Weights of a small transformer language model.
Architecture: no biases in attention or MLP, gated attention, value embeddings, learned residual scales.
Training: a variant of Muon for these matrices, 182M tokens, 11684 steps.
Each number is 50 + 12 x the weight over the matrix's rms, rounded and kept within 0 to 99. Layers, rows and columns count from 0.

# layer 2 attention output, 128x128, rms 0.134, rows 51-105, columns 0-127
46 46 41 52 46 60 66 53 38 61 50 47 54 54 61 52 33 27 61 53 21 41 23 43 52 40 57 50 51 54 34 67 36 67 51 46 43 47 52 42 50 47 64 44 66 25 52 36 34 47 69 64 34 64 43 45 51 51 56 60 61 48 55 41 63 18 51 55 49 52 53 52 53 68 53 47 47 39 52 49 44 62 57 48 50 40 61 48 46 44 66 51 43 59 61 73 55 48 31 35 53 45 37 32 42 54 35 48 55 31 55 45 56 56 48 58 56 59 48 43 26 45 59 74 35 52 53 60
43 72 72 65 69 41 61 57 62 60 61 60 44 47 36 40 21 48 44 74 38 41 57 45 47 44 68 37 50 65 49 42 39 58 63 58 38 32 50 62 62 42 46 67 63 47 42 39 42 39 64 65 51 55 39 50 48 41 54 66 50 48 49 21 29 53 36 57 54 36 45 35 67 42 58 39 48 37 54 23 50 72 43 52 68 48 30 55 24 45 61 54 52 23 33 46 27 47 24 55 53 44 48 35 35 48 67 34 63 33 42 49 40 59 30 35 20 58 47 64 54 22 50 58 47 61 40 41
43 51 60 40 38 51 43 52 57 45 39 47 52 53 45 62 40 53 54 46 37 30 34 57 49 24 53 65 45 57 57 43 70 33 40 72 76 41 57 47 48 57 51 43 45 46 64 43 56 37 66 37 43 48 28 31 58 41 38 30 49 57 38 52 37 50 48 38 50 48 29 35 64 48 50 51 58 49 52 48 44 54 52 57 44 47 47 60 43 54 64 42 50 35 43 47 39 35 57 36 68 42 63 57 47 26 62 41 62 41 65 45 36 37 38 65 54 49 44 56 60 51 18 40 43 55 49 38
43 55 53 48 65 41 67 53 55 58 52 57 33 64 49 62 67 62 68 70 43 27 41 72 47 50 45 34 43 73 34 43 44 51 47 50 31 59 53 20 40 52 37 65 21 38 47 39 68 48 42 47 44 25 57 25 52 54 64 61 71 51 51 43 81 45 46 42 36 75 46 35 30 45 54 27 54 40 51 51 36 36 61 39 44 52 44 33 41 53 50 36 64 51 74 70 53 52 71 35 39 54 48 64 41 52 38 63 44 42 58 66 28 65 36 52 47 73 53 28 47 79 38 54 72 40 63 66
61 38 47 73 54 43 34 27 72 60 36 44 44 68 60 55 71 59 36 39 43 50 64 44 46 61 46 36 33 46 49 35 30 52 54 52 44 43 42 54 50 49 41 45 47 61 66 64 50 34 43 53 51 39 38 60 67 52 64 35 30 47 47 47 50 53 38 43 54 36 70 42 59 37 59 54 36 45 59 73 30 31 58 62 71 68 32 67 30 49 87 49 50 77 49 57 33 62 43 58 65 42 42 65 55 71 67 62 63 47 67 71 77 54 55 60 70 45 69 54 39 53 40 36 43 37 60 27
54 48 30 58 63 37 52 43 66 60 66 29 43 49 55 61 59 56 60 50 46 48 32 34 65 56 23 40 64 67 46 38 67 46 51 60 52 61 29 62 49 52 48 52 47 58 21 59 66 42 55 71 60 58 47 58 46 54 41 53 53 74 29 40 43 27 68 32 57 59 53 53 68 43 49 70 55 55 55 38 35 50 61 68 47 41 75 41 47 43 39 53 55 91 53 65 62 24 35 54 53 35 50 70 73 43 39 37 54 60 54 51 52 58 39 46 37 31 27 57 34 46 66 51 65 52 45 29
27 63 49 51 71 62 29 48 78 54 44 47 47 52 45 51 83 64 34 42 39 44 69 49 64 52 52 35 62 36 53 29 50 49 28 42 32 54 61 59 42 41 44 38 56 53 35 56 63 32 55 57 61 75 45 61 58 56 60 63 62 43 39 42 74 55 63 45 64 25 62 63 56 54 36 85 51 91 48 55 28 63 68 23 59 38 62 32 32 53 70 34 64 67 57 47 41 52 45 48 77 38 55 55 42 64 24 43 44 52 49 41 52 55 30 68 62 50 53 42 55 57 68 59 56 52 50 24
16 49 29 48 64 58 57 58 69 32 41 44 52 54 23 47 44 51 25 62 41 36 46 47 54 55 65 43 39 71 62 60 54 62 42 68 52 45 49 49 45 44 41 43 40 28 41 46 51 53 50 30 43 48 57 75 41 56 49 63 55 50 65 40 44 55 37 43 40 77 41 54 42 80 49 54 74 48 65 40 66 51 59 38 49 64 51 46 63 63 52 43 39 53 54 53 65 61 44 58 55 53 56 63 34 15 29 47 49 49 54 60 59 65 35 55 45 48 33 49 47 37 57 49 46 47 36 60
47 49 33 44 78 48 53 57 49 32 45 67 52 58 54 55 54 45 69 27 49 58 69 59 52 34 59 59 69 50 45 66 55 51 48 59 51 50 28 53 46 49 33 39 54 55 53 56 49 42 32 46 62 52 43 53 44 60 38 33 45 52 38 58 20 53 31 43 39 50 67 44 34 47 51 54 38 57 49 50 38 35 40 46 50 69 52 50 29 50 62 52 49 66 19 52 58 54 45 29 70 56 61 46 41 38 46 40 62 49 63 70 44 62 44 66 69 55 31 45 54 39 45 63 42 66 61 51
50 39 60 29 48 47 60 45 38 36 74 38 53 46 66 63 52 49 65 36 36 56 47 59 28 51 32 45 37 27 40 39 56 33 55 36 45 51 45 57 65 46 25 40 54 51 68 57 64 53 59 47 57 29 69 75 46 49 49 62 42 65 68 52 53 40 46 29 27 48 45 40 34 79 43 64 35 38 45 38 58 62 46 48 47 45 40 56 57 47 43 69 49 65 54 60 49 60 41 52 51 69 61 42 64 43 41 32 61 63 54 52 35 54 45 42 56 49 55 45 52 55 43 64 56 46 67 49
55 46 49 62 52 67 58 35 56 37 45 63 46 64 50 33 61 33 50 35 40 63 45 40 44 76 42 69 46 50 39 46 55 31 62 38 49 66 52 58 58 45 39 47 69 51 51 46 43 64 63 38 46 48 61 63 36 53 45 50 49 62 45 45 52 39 51 55 55 34 43 42 38 65 49 44 49 43 54 73 62 60 27 44 40 64 81 36 65 41 53 42 60 34 67 50 64 36 51 71 39 54 35 45 49 42 54 49 45 65 63 75 35 32 52 55 41 59 66 52 50 45 44 59 64 52 41 34
24 35 31 51 46 65 47 40 83 61 77 72 42 34 54 24 62 45 56 26 73 39 44 32 66 55 63 61 42 50 64 37 54 38 48 66 61 46 60 59 40 38 53 48 47 58 45 47 55 60 67 43 55 38 50 25 51 49 45 26 49 60 57 32 60 48 45 51 53 65 52 22 48 58 61 72 60 50 21 48 62 50 50 44 67 49 35 63 54 56 48 63 53 33 54 53 42 54 57 45 68 46 33 50 66 43 53 54 39 60 77 35 49 74 46 66 44 34 44 32 43 54 54 48 66 48 31 47
40 53 27 64 48 44 40 60 54 66 52 45 49 18 40 59 69 48 42 74 42 53 32 75 38 37 54 80 26 58 25 54 47 57 41 30 34 70 40 60 60 59 41 47 71 65 67 57 59 51 32 50 37 51 54 70 48 43 22 58 53 50 51 47 48 48 50 62 50 42 39 62 49 58 61 73 43 40 47 53 57 36 39 43 46 43 58 41 68 43 43 54 51 36 54 61 53 30 42 53 57 61 27 60 54 51 54 40 62 45 73 68 37 17 63 44 44 70 48 82 62 73 65 33 54 66 66 70
44 45 40 73 54 47 68 23 31 54 65 42 38 38 52 66 57 23 65 55 58 58 45 54 49 69 33 36 45 59 49 40 54 46 54 49 38 54 44 56 53 54 48 44 34 37 68 70 41 41 53 19 37 53 38 62 47 65 34 65 59 48 63 41 46 58 35 54 52 41 51 63 57 46 43 51 29 49 40 34 89 40 59 70 41 56 36 53 30 61 45 29 65 68 49 56 53 38 74 42 49 41 56 63 59 45 51 63 58 44 34 50 71 29 58 43 60 67 30 45 56 18 54 36 67 71 28 78
56 39 70 48 40 28 42 65 48 25 71 54 75 73 35 57 30 75 70 43 55 45 58 72 44 59 53 64 64 34 48 58 45 83 45 57 59 29 45 49 47 39 66 62 62 59 55 50 29 58 65 65 38 58 53 51 48 73 28 67 61 55 56 52 50 42 64 54 29 60 53 42 40 58 80 77 58 54 62 37 30 70 78 59 34 55 24 66 43 50 22 17 50 55 61 39 58 57 53 36 45 50 47 51 49 51 30 47 47 34 61 48 62 52 58 55 49 31 54 54 56 49 63 51 45 51 41 30
61 55 56 55 46 75 54 33 53 52 42 45 64 56 42 42 39 35 61 40 59 35 54 62 60 47 29 65 53 60 13 47 49 52 45 62 44 37 56 33 49 52 68 69 29 25 42 38 41 42 52 56 51 50 61 30 38 30 63 38 70 56 38 41 51 37 48 42 66 74 46 39 58 49 74 22 33 33 40 60 25 32 49 39 37 48 33 57 57 58 47 66 60 74 46 23 54 50 45 43 53 35 37 59 51 49 39 46 30 37 41 49 35 42 67 58 48 35 52 45 64 42 60 54 60 59 62 62
60 55 50 50 40 59 68 39 55 53 39 34 46 79 53 45 57 61 51 39 48 56 47 47 53 57 60 53 57 42 43 70 49 49 50 81 45 56 58 57 35 59 29 44 43 55 33 52 49 46 35 59 63 48 35 45 50 48 70 44 34 55 27 52 43 60 63 56 45 29 52 64 44 80 46 42 36 63 47 50 46 36 52 63 46 62 60 36 39 39 33 51 58 27 55 31 53 38 53 42 52 33 54 34 39 39 78 42 54 71 60 44 49 54 62 52 25 47 31 56 30 59 42 74 54 55 37 47
50 32 47 29 32 46 64 30 50 39 47 59 71 52 52 56 57 60 68 64 45 50 54 27 48 38 54 44 42 29 66 40 41 55 40 34 44 53 42 36 58 53 72 50 44 48 54 31 45 51 36 32 52 49 61 76 42 34 57 41 55 44 49 36 34 71 56 49 42 54 41 41 51 52 69 47 71 45 65 51 42 50 08 49 57 68 58 68 29 41 61 54 49 68 61 31 57 61 53 44 53 48 48 55 60 57 41 34 43 51 45 59 36 57 42 27 50 44 46 52 77 50 65 39 35 38 42 42
28 50 58 45 56 55 46 48 54 70 43 50 49 35 47 40 50 68 60 48 60 52 44 64 51 37 51 64 32 57 42 66 65 55 42 55 69 53 29 35 36 53 55 50 27 26 67 64 49 37 59 61 44 39 48 55 41 60 43 48 34 50 64 49 47 68 71 67 34 46 40 33 55 51 58 48 41 62 34 39 44 38 48 63 45 56 48 70 53 45 62 49 66 64 42 69 47 50 46 24 44 48 38 60 76 63 63 66 57 54 48 44 44 58 50 40 71 49 41 64 53 42 37 47 53 40 35 46
51 30 51 46 52 56 63 65 63 63 78 53 32 51 43 61 41 29 46 70 54 81 65 70 40 50 54 74 47 74 74 37 60 67 57 62 45 34 46 36 57 48 61 49 63 36 59 56 54 45 66 69 54 47 42 38 42 57 58 50 70 45 50 62 51 37 42 47 68 60 50 43 48 51 51 59 43 60 33 38 39 41 46 15 42 59 40 38 66 42 36 73 75 52 70 36 57 41 49 41 61 65 33 43 59 47 55 62 47 41 31 32 43 55 55 66 45 52 48 48 42 56 72 54 30 47 45 48
71 46 24 37 29 45 38 46 59 43 46 49 32 57 55 62 49 57 37 46 44 54 35 38 36 40 42 47 49 57 57 68 40 52 50 59 32 49 35 50 21 51 42 34 37 59 32 60 60 50 58 56 44 37 44 36 47 27 44 60 44 57 70 46 82 50 45 27 36 45 59 61 68 49 51 48 46 51 62 39 46 69 34 44 55 55 48 36 54 65 40 71 23 54 42 62 51 48 46 63 54 51 75 58 42 54 68 50 53 48 65 65 49 58 41 53 38 58 53 32 51 60 27 27 64 52 47 43
49 45 47 43 62 59 34 47 38 56 46 35 51 55 51 48 54 50 30 51 38 57 34 41 31 64 47 42 34 59 49 55 52 51 36 62 59 48 41 55 62 56 45 58 59 44 56 49 66 48 66 43 54 30 47 56 48 69 50 58 73 62 38 64 36 29 58 50 63 69 62 52 54 57 62 49 54 60 38 62 43 56 42 48 50 56 40 44 65 44 60 19 45 50 47 56 43 63 41 36 67 54 55 56 46 60 45 49 53 46 65 47 73 57 68 56 63 43 61 45 45 39 33 50 26 42 28 53
38 29 40 47 49 72 53 43 32 50 39 54 41 59 83 63 45 49 60 84 66 32 54 45 44 32 42 60 51 48 68 52 62 58 44 50 57 63 47 49 41 50 44 35 64 48 44 55 39 33 55 49 47 51 64 59 54 42 41 60 47 83 43 30 55 54 40 58 30 68 40 50 63 62 56 50 54 48 50 63 69 22 27 49 53 70 55 65 48 30 48 45 45 21 55 70 42 46 40 59 43 46 45 61 36 43 53 48 55 46 63 78 67 42 54 37 59 43 46 64 53 31 54 61 22 49 49 44
71 45 43 43 30 51 61 54 40 46 51 36 38 54 62 38 54 38 45 63 63 51 49 27 61 53 60 57 57 43 54 53 64 65 35 39 43 36 40 42 72 61 52 43 53 43 63 55 37 45 45 50 24 49 52 42 40 26 47 47 46 36 45 34 31 58 55 44 54 32 48 47 50 63 38 70 44 47 61 45 41 55 54 57 40 46 65 50 38 46 48 40 61 53 54 48 39 40 38 39 39 40 38 49 48 57 82 35 73 47 46 70 37 55 57 50 36 33 68 52 34 43 43 46 36 42 50 54
62 32 63 61 52 41 60 42 57 68 47 41 50 54 76 45 40 36 22 65 65 27 40 47 42 36 64 55 37 37 12 55 63 56 61 40 37 27 49 60 60 57 25 35 40 68 38 75 57 59 54 51 52 44 57 62 47 30 52 65 34 50 55 62 70 48 32 44 76 62 34 89 46 45 68 66 51 20 43 40 50 39 56 75 68 10 49 54 69 53 71 46 62 69 54 47 54 65 53 37 74 30 47 32 26 62 49 51 67 38 65 49 61 48 66 52 58 38 43 19 27 65 74 50 69 53 67 60
58 41 34 49 62 35 50 52 43 59 58 58 45 35 51 62 38 53 51 50 47 54 60 28 28 64 57 49 49 39 63 47 57 68 40 46 44 55 62 54 62 55 36 55 44 39 52 57 48 56 48 34 56 37 58 83 39 38 74 51 72 61 62 55 37 34 43 55 44 45 34 45 45 63 37 52 45 29 47 71 53 59 61 64 63 46 41 59 50 78 62 56 69 43 46 53 51 51 47 19 50 64 46 68 37 26 39 68 37 48 53 43 79 52 45 41 46 39 53 53 34 58 60 32 35 42 61 47
52 33 55 57 51 44 41 55 49 49 46 46 74 44 56 52 32 45 67 54 49 31 32 63 54 60 50 50 58 44 48 41 33 55 52 44 42 66 45 35 60 65 15 39 56 55 58 29 64 47 39 52 43 44 56 61 44 35 63 49 28 41 44 54 30 66 54 55 57 43 32 33 43 39 57 52 55 66 39 47 48 69 37 40 32 52 57 52 38 18 67 66 53 41 45 51 59 46 59 32 68 54 70 43 61 44 64 61 78 50 40 26 39 52 56 50 44 54 40 43 56 71 47 55 36 43 51 60
57 48 52 34 33 57 41 46 56 50 53 55 69 24 38 66 46 23 42 38 48 46 50 52 45 38 38 39 54 75 65 37 50 37 63 35 54 43 62 57 50 49 47 67 57 31 37 55 38 55 62 44 52 27 56 36 46 55 57 50 52 60 51 40 39 47 31 36 53 61 56 18 54 69 47 36 51 53 39 57 53 58 42 36 48 49 47 44 35 42 57 30 35 84 50 46 59 60 38 58 47 43 44 41 43 73 52 51 51 69 47 42 72 32 56 41 37 45 51 38 55 41 58 62 61 43 59 41
27 50 60 46 53 59 60 68 64 46 36 59 83 58 45 37 45 45 50 57 40 49 38 51 33 10 43 53 46 56 42 41 37 77 54 53 55 56 65 46 47 57 71 44 47 52 41 50 64 63 59 72 54 31 37 52 56 43 62 45 63 57 50 35 58 68 36 36 36 42 69 53 44 40 56 41 69 66 60 42 36 65 36 62 53 40 42 19 65 18 62 43 37 33 56 35 54 54 55 46 43 49 43 63 51 44 56 38 60 58 68 43 34 61 53 66 43 28 50 57 40 67 41 59 31 58 56 44
49 60 32 53 76 57 32 50 61 62 59 51 56 61 53 68 42 47 49 68 75 51 55 63 64 51 46 28 66 41 55 49 51 67 46 60 55 55 37 47 54 47 67 53 43 47 57 39 49 34 62 49 64 41 43 56 29 71 60 60 62 34 61 63 65 48 35 43 60 39 61 43 39 42 69 65 51 71 45 41 71 48 35 51 51 58 30 32 34 54 50 29 47 69 67 47 39 52 55 44 58 60 64 60 40 59 39 74 43 68 64 45 66 49 51 66 80 41 55 44 45 62 53 33 37 45 69 53
45 56 86 38 36 62 72 59 50 51 57 53 19 38 27 75 52 70 49 48 40 68 65 48 63 44 38 50 50 57 28 43 58 35 57 49 56 59 46 45 48 39 59 55 47 69 61 55 57 44 52 52 61 34 33 14 13 77 48 28 41 41 61 71 41 65 67 28 44 44 66 62 33 45 45 72 74 46 34 27 50 61 20 56 50 54 33 58 53 62 53 60 51 23 47 32 48 67 63 59 58 65 67 68 30 43 67 50 27 61 45 47 55 56 65 35 46 64 43 57 74 56 43 42 68 39 62 33
49 43 49 53 65 55 46 32 56 55 58 47 35 46 62 34 64 38 42 62 77 67 26 46 40 41 26 54 69 48 52 60 62 47 38 59 55 37 47 42 52 49 63 46 49 38 59 48 52 40 44 57 54 62 52 33 48 47 45 60 61 33 64 54 28 51 61 33 54 45 59 53 64 52 58 58 39 45 46 59 48 66 46 62 62 53 35 44 52 33 51 60 17 58 55 38 45 57 42 55 60 41 57 47 56 35 33 58 35 36 49 37 72 51 40 55 58 22 41 51 51 48 46 51 54 32 35 60
75 22 39 54 69 47 45 68 50 45 44 55 54 55 72 58 56 61 40 47 56 51 33 48 42 72 50 21 47 52 50 42 42 49 35 70 45 51 45 59 28 42 69 58 45 48 47 52 52 41 59 83 62 40 43 42 37 52 55 48 37 53 49 62 50 61 69 48 52 58 34 40 61 78 49 69 52 76 62 57 63 51 35 44 54 40 72 45 35 44 28 39 37 50 70 40 79 44 35 46 59 50 46 52 38 39 63 40 54 52 29 34 58 57 39 52 52 42 42 60 48 54 53 48 53 51 56 51
56 23 47 41 43 63 39 45 76 43 48 51 49 45 55 57 66 50 64 76 54 45 47 60 57 45 48 41 54 53 26 32 56 39 60 39 53 55 43 47 46 51 44 56 60 65 59 26 55 66 39 56 54 52 48 61 44 60 56 53 55 50 64 45 60 60 65 42 54 46 72 47 53 45 59 49 65 52 65 50 56 47 43 74 60 44 47 64 47 63 37 71 39 46 50 84 56 50 43 56 57 58 55 47 51 36 51 62 62 49 49 49 48 68 58 54 60 23 40 40 51 45 63 58 45 58 53 70
36 67 57 46 54 58 46 58 69 61 76 28 46 60 35 61 66 47 27 53 65 43 48 36 54 51 69 56 32 30 47 53 41 49 68 34 41 67 40 44 35 49 45 66 61 49 40 60 56 51 56 45 40 45 56 44 50 52 35 65 44 42 44 53 61 61 56 40 50 57 58 44 44 46 70 23 16 37 47 59 57 75 18 36 68 50 61 51 45 24 47 35 54 47 65 31 47 49 34 51 51 65 49 42 61 39 53 66 70 55 38 54 48 67 85 38 33 62 35 62 38 32 42 54 46 62 43 53
62 59 52 51 33 54 39 65 71 69 58 49 43 53 35 50 26 41 55 54 31 44 53 53 53 60 40 57 56 56 67 55 45 42 47 38 46 53 50 44 45 56 37 41 51 50 41 55 44 51 53 44 54 47 50 37 49 41 72 46 46 48 78 46 38 69 36 42 42 60 46 57 47 50 64 24 12 54 49 30 37 67 53 34 57 42 35 61 56 57 56 71 51 39 58 64 53 41 43 40 61 50 67 39 46 34 66 59 36 33 13 59 52 65 48 38 45 51 27 36 61 45 45 47 53 62 36 53
57 53 43 63 35 65 26 40 27 41 20 56 32 51 57 57 56 68 59 48 60 41 55 56 52 48 51 55 49 52 29 57 55 58 68 65 51 35 60 72 28 63 58 41 40 58 60 48 43 66 55 52 57 67 31 39 65 60 67 34 58 52 54 56 58 45 50 56 54 47 51 55 41 47 47 44 80 59 27 54 71 53 60 60 40 58 25 47 43 44 59 66 26 42 68 41 31 48 48 48 43 40 26 35 47 43 56 38 43 60 35 29 58 62 50 58 38 61 43 42 42 46 47 54 36 73 29 34
50 35 47 58 55 48 62 40 32 35 45 43 41 50 38 46 09 56 52 64 48 71 40 56 30 58 41 36 48 44 39 65 62 23 55 49 47 71 48 62 46 51 39 50 43 41 45 48 61 68 26 52 20 62 41 29 45 66 32 33 50 35 55 70 53 40 57 33 35 50 69 47 44 34 53 37 48 58 52 39 58 49 45 46 40 63 55 48 53 29 70 56 49 47 73 56 21 45 48 33 56 47 62 32 46 23 46 65 47 60 55 55 49 59 32 52 57 42 33 57 53 23 37 67 72 66 33 58
60 56 37 77 51 61 56 41 41 42 44 35 18 56 57 54 60 58 50 64 51 48 59 47 34 45 52 33 36 29 54 32 51 47 58 66 42 48 65 36 44 51 62 56 42 49 46 40 49 76 26 70 41 66 53 47 51 68 38 60 42 61 79 48 54 26 40 43 34 38 79 53 43 35 54 55 67 45 51 64 53 43 47 34 61 43 28 51 33 50 50 59 40 55 59 29 27 46 41 44 30 56 39 45 45 38 41 53 49 34 55 67 54 55 48 44 60 49 58 28 61 84 52 55 69 46 62 48
61 51 29 64 43 60 25 46 54 19 76 59 48 53 60 63 43 66 62 73 49 45 58 59 37 59 62 63 17 53 50 38 34 33 51 62 57 48 44 47 64 34 34 65 50 51 59 49 50 45 57 60 80 54 64 45 68 40 47 49 36 56 53 57 56 83 43 58 25 83 57 66 28 63 38 46 54 57 42 76 54 69 56 38 50 75 36 52 48 49 51 55 58 61 52 44 49 51 63 79 29 41 66 53 49 38 56 50 46 55 51 25 74 53 64 66 56 59 47 56 60 58 60 48 56 35 65 45
45 48 82 69 31 42 58 40 49 48 34 58 46 87 41 59 61 55 46 54 27 50 63 48 74 76 16 69 40 38 69 41 61 45 51 46 32 40 25 18 73 55 60 47 61 70 67 58 38 42 67 37 55 39 54 43 52 64 42 62 71 50 56 38 58 70 52 52 47 42 51 31 51 55 34 59 30 49 34 40 63 62 56 37 25 39 35 39 60 63 63 35 39 49 72 30 39 66 59 54 57 77 63 48 56 39 54 31 68 43 38 36 48 34 47 39 48 46 51 57 61 39 57 39 36 46 55 47
59 60 74 61 62 60 23 28 41 43 47 42 35 49 42 48 37 39 59 70 52 45 72 30 52 25 68 48 50 26 21 41 51 31 49 65 70 47 61 52 48 44 44 44 64 52 44 53 60 31 68 53 46 48 49 50 48 62 39 49 36 31 46 47 48 69 67 65 57 60 51 49 58 39 55 41 54 40 50 35 56 65 46 61 28 50 55 71 69 36 56 31 57 55 59 55 36 59 36 51 50 43 50 57 48 47 52 54 51 73 48 62 49 50 41 63 59 60 53 74 42 36 44 44 49 59 57 50
60 44 45 51 64 58 35 44 66 45 65 68 48 55 58 38 38 54 38 67 62 53 49 49 23 58 53 59 51 44 56 40 44 56 56 51 55 54 54 50 40 52 65 50 66 54 58 51 64 50 44 35 53 52 58 51 40 54 41 40 89 56 37 39 32 58 38 41 49 42 42 55 81 29 41 47 40 52 40 53 55 51 47 69 35 39 41 43 45 37 39 41 63 49 54 52 39 30 34 60 46 52 50 46 64 28 55 35 62 52 50 39 56 46 59 44 51 44 68 61 42 46 53 47 49 53 44 37
54 43 51 61 44 38 62 27 41 50 44 50 24 58 38 64 56 91 27 36 52 46 45 49 51 44 62 51 71 42 50 40 50 42 52 55 44 37 43 42 49 57 42 46 44 40 43 49 45 55 42 68 69 51 32 58 33 50 51 34 55 44 48 53 49 40 34 64 52 48 71 38 54 44 66 64 44 64 59 62 35 46 33 64 62 48 62 61 45 53 37 59 52 66 61 46 39 39 48 40 51 39 57 51 58 58 56 60 36 30 21 42 55 44 36 46 56 48 47 63 42 41 57 55 72 40 48 44
44 35 23 40 50 61 21 58 44 37 42 56 58 42 42 51 68 45 60 54 50 53 47 56 55 51 75 69 36 32 50 37 50 42 50 37 55 47 51 58 47 58 57 30 62 59 46 48 35 61 35 55 38 66 51 52 49 69 49 63 61 38 51 46 72 33 48 50 33 47 59 25 41 40 55 35 43 73 51 53 44 32 57 40 48 69 69 63 59 53 67 51 50 49 40 52 44 64 61 51 46 45 48 42 49 57 47 47 64 51 41 36 57 69 36 50 38 46 42 58 72 55 51 62 24 41 42 44
66 27 42 57 50 57 44 43 66 52 55 42 66 47 39 44 31 53 57 51 46 72 49 42 60 39 56 59 51 42 68 57 45 45 57 53 28 57 41 59 62 36 41 48 56 66 38 56 53 63 63 66 52 31 55 68 56 51 56 41 43 34 62 47 50 35 36 45 42 46 64 65 52 38 43 45 41 40 45 50 34 58 51 58 65 47 64 64 50 39 51 34 57 30 71 77 39 44 48 56 46 47 67 70 43 52 52 71 27 49 61 34 55 61 62 50 51 42 21 48 57 59 62 31 49 58 48 55
49 54 65 34 65 59 66 62 54 68 53 26 43 49 40 48 59 46 58 71 51 66 68 27 68 36 36 41 34 46 65 30 43 27 69 72 42 34 51 40 39 72 38 58 50 44 61 64 39 60 47 57 49 47 51 42 50 58 34 39 42 57 38 37 47 37 76 36 49 53 48 61 44 62 48 63 50 37 43 40 68 37 20 58 39 40 31 43 41 61 61 47 40 68 43 62 46 30 43 59 54 58 48 69 68 43 60 40 58 45 50 65 78 32 55 60 36 42 43 38 50 72 49 59 49 51 35 45
39 64 46 44 50 48 44 50 61 60 48 48 59 47 52 57 49 64 40 61 45 72 40 55 36 52 64 63 77 78 41 57 75 54 61 52 42 53 57 42 74 55 54 62 43 62 54 32 49 49 44 60 57 62 61 56 62 29 27 51 39 48 61 22 57 47 80 60 50 36 43 64 61 53 42 46 37 57 25 64 59 48 65 50 77 59 68 78 55 72 44 43 23 55 57 43 44 56 52 65 52 36 54 53 33 44 29 40 52 41 57 30 56 41 41 47 37 56 30 62 39 31 39 44 63 40 45 44
73 39 45 59 54 66 54 70 63 37 54 34 46 38 50 42 60 59 60 56 46 39 57 28 42 56 38 62 67 42 62 74 51 57 46 54 67 41 63 42 47 61 77 45 82 67 71 40 65 63 62 73 56 57 69 52 80 66 34 51 63 60 39 41 68 53 63 49 58 42 43 66 47 28 58 50 39 35 67 56 66 76 56 41 63 59 62 43 46 37 62 72 75 46 30 20 40 31 70 61 46 31 50 41 49 59 43 55 52 52 47 39 60 62 52 42 53 36 52 59 52 77 44 73 36 43 36 43
40 46 51 27 38 42 29 21 70 61 62 66 64 76 42 53 46 50 31 50 58 44 23 62 57 59 54 51 41 52 51 31 40 21 80 39 57 50 54 38 64 39 54 55 59 57 50 67 54 52 67 57 64 53 37 47 46 51 41 57 53 44 40 67 37 40 28 46 47 44 88 54 53 76 47 44 54 37 48 37 59 54 70 76 38 65 53 50 50 75 50 46 62 65 28 43 64 48 44 45 52 46 47 43 68 41 40 35 48 63 54 28 54 43 49 51 71 60 42 50 52 32 70 43 44 56 68 41
33 51 44 48 47 43 71 56 57 46 54 48 63 60 48 52 71 61 38 37 64 46 61 56 43 56 31 44 37 55 43 50 60 29 51 21 40 47 46 71 58 41 42 48 71 54 40 41 51 51 46 36 40 35 48 62 57 55 57 46 51 50 57 57 50 61 66 39 58 39 56 57 51 45 53 55 37 45 38 66 59 43 32 78 35 52 40 36 72 73 45 44 55 61 38 39 49 51 51 52 49 72 37 52 39 41 58 58 11 54 68 54 39 33 49 48 48 59 48 58 55 32 52 38 47 50 41 44
51 45 40 52 54 40 56 43 57 33 61 45 46 44 54 66 26 52 48 39 49 39 46 53 46 33 61 50 52 38 42 60 61 41 58 72 56 55 67 19 49 51 45 48 50 54 50 43 46 54 53 45 42 56 53 36 52 52 57 52 49 45 25 41 67 31 39 54 51 41 50 23 45 38 38 47 64 49 47 61 49 31 41 63 39 54 71 45 24 71 40 55 53 40 36 64 67 42 51 48 50 51 52 64 29 38 49 55 38 56 47 50 31 14 46 53 59 35 50 53 41 50 54 64 56 47 71 41
50 38 34 49 52 58 69 78 69 70 42 47 61 46 40 53 35 40 43 42 56 45 60 55 52 55 68 39 56 44 61 53 57 30 67 45 52 57 57 36 57 48 56 62 37 48 49 51 45 50 45 56 69 55 65 40 43 35 71 57 59 37 55 62 29 37 36 39 19 52 46 50 68 35 45 56 53 49 56 63 55 55 46 41 49 46 41 49 43 60 38 43 52 57 70 67 44 50 26 51 29 64 44 51 63 77 42 56 59 47 49 51 54 46 46 52 55 40 59 36 56 40 48 48 67 50 72 41
44 46 35 58 49 55 58 60 43 46 36 61 74 52 33 54 63 31 38 37 31 59 45 29 41 55 38 44 53 41 42 69 53 30 50 51 35 37 75 49 60 61 53 57 51 60 47 55 48 63 47 43 48 35 66 46 50 48 50 66 57 52 46 52 49 35 57 60 56 30 65 55 35 43 42 62 54 40 33 73 31 56 41 43 34 52 38 44 47 38 29 44 50 33 31 25 54 58 66 47 53 49 40 58 41 46 50 68 48 33 48 32 68 50 65 66 47 47 66 32 52 64 56 54 32 51 39 47
50 43 60 59 73 51 51 36 40 55 53 57 58 60 21 66 50 40 47 70 69 59 58 42 25 45 49 76 28 51 55 42 58 62 38 71 45 48 34 47 55 48 43 41 58 60 41 49 40 57 38 60 49 38 54 40 82 69 41 35 48 45 58 42 59 26 76 38 47 45 52 52 51 34 50 56 27 66 32 51 30 61 43 39 45 53 65 41 58 67 45 31 58 61 36 68 55 42 35 28 50 49 42 46 45 53 38 63 47 69 59 44 42 27 72 56 54 45 25 44 48 42 43 59 35 52 35 33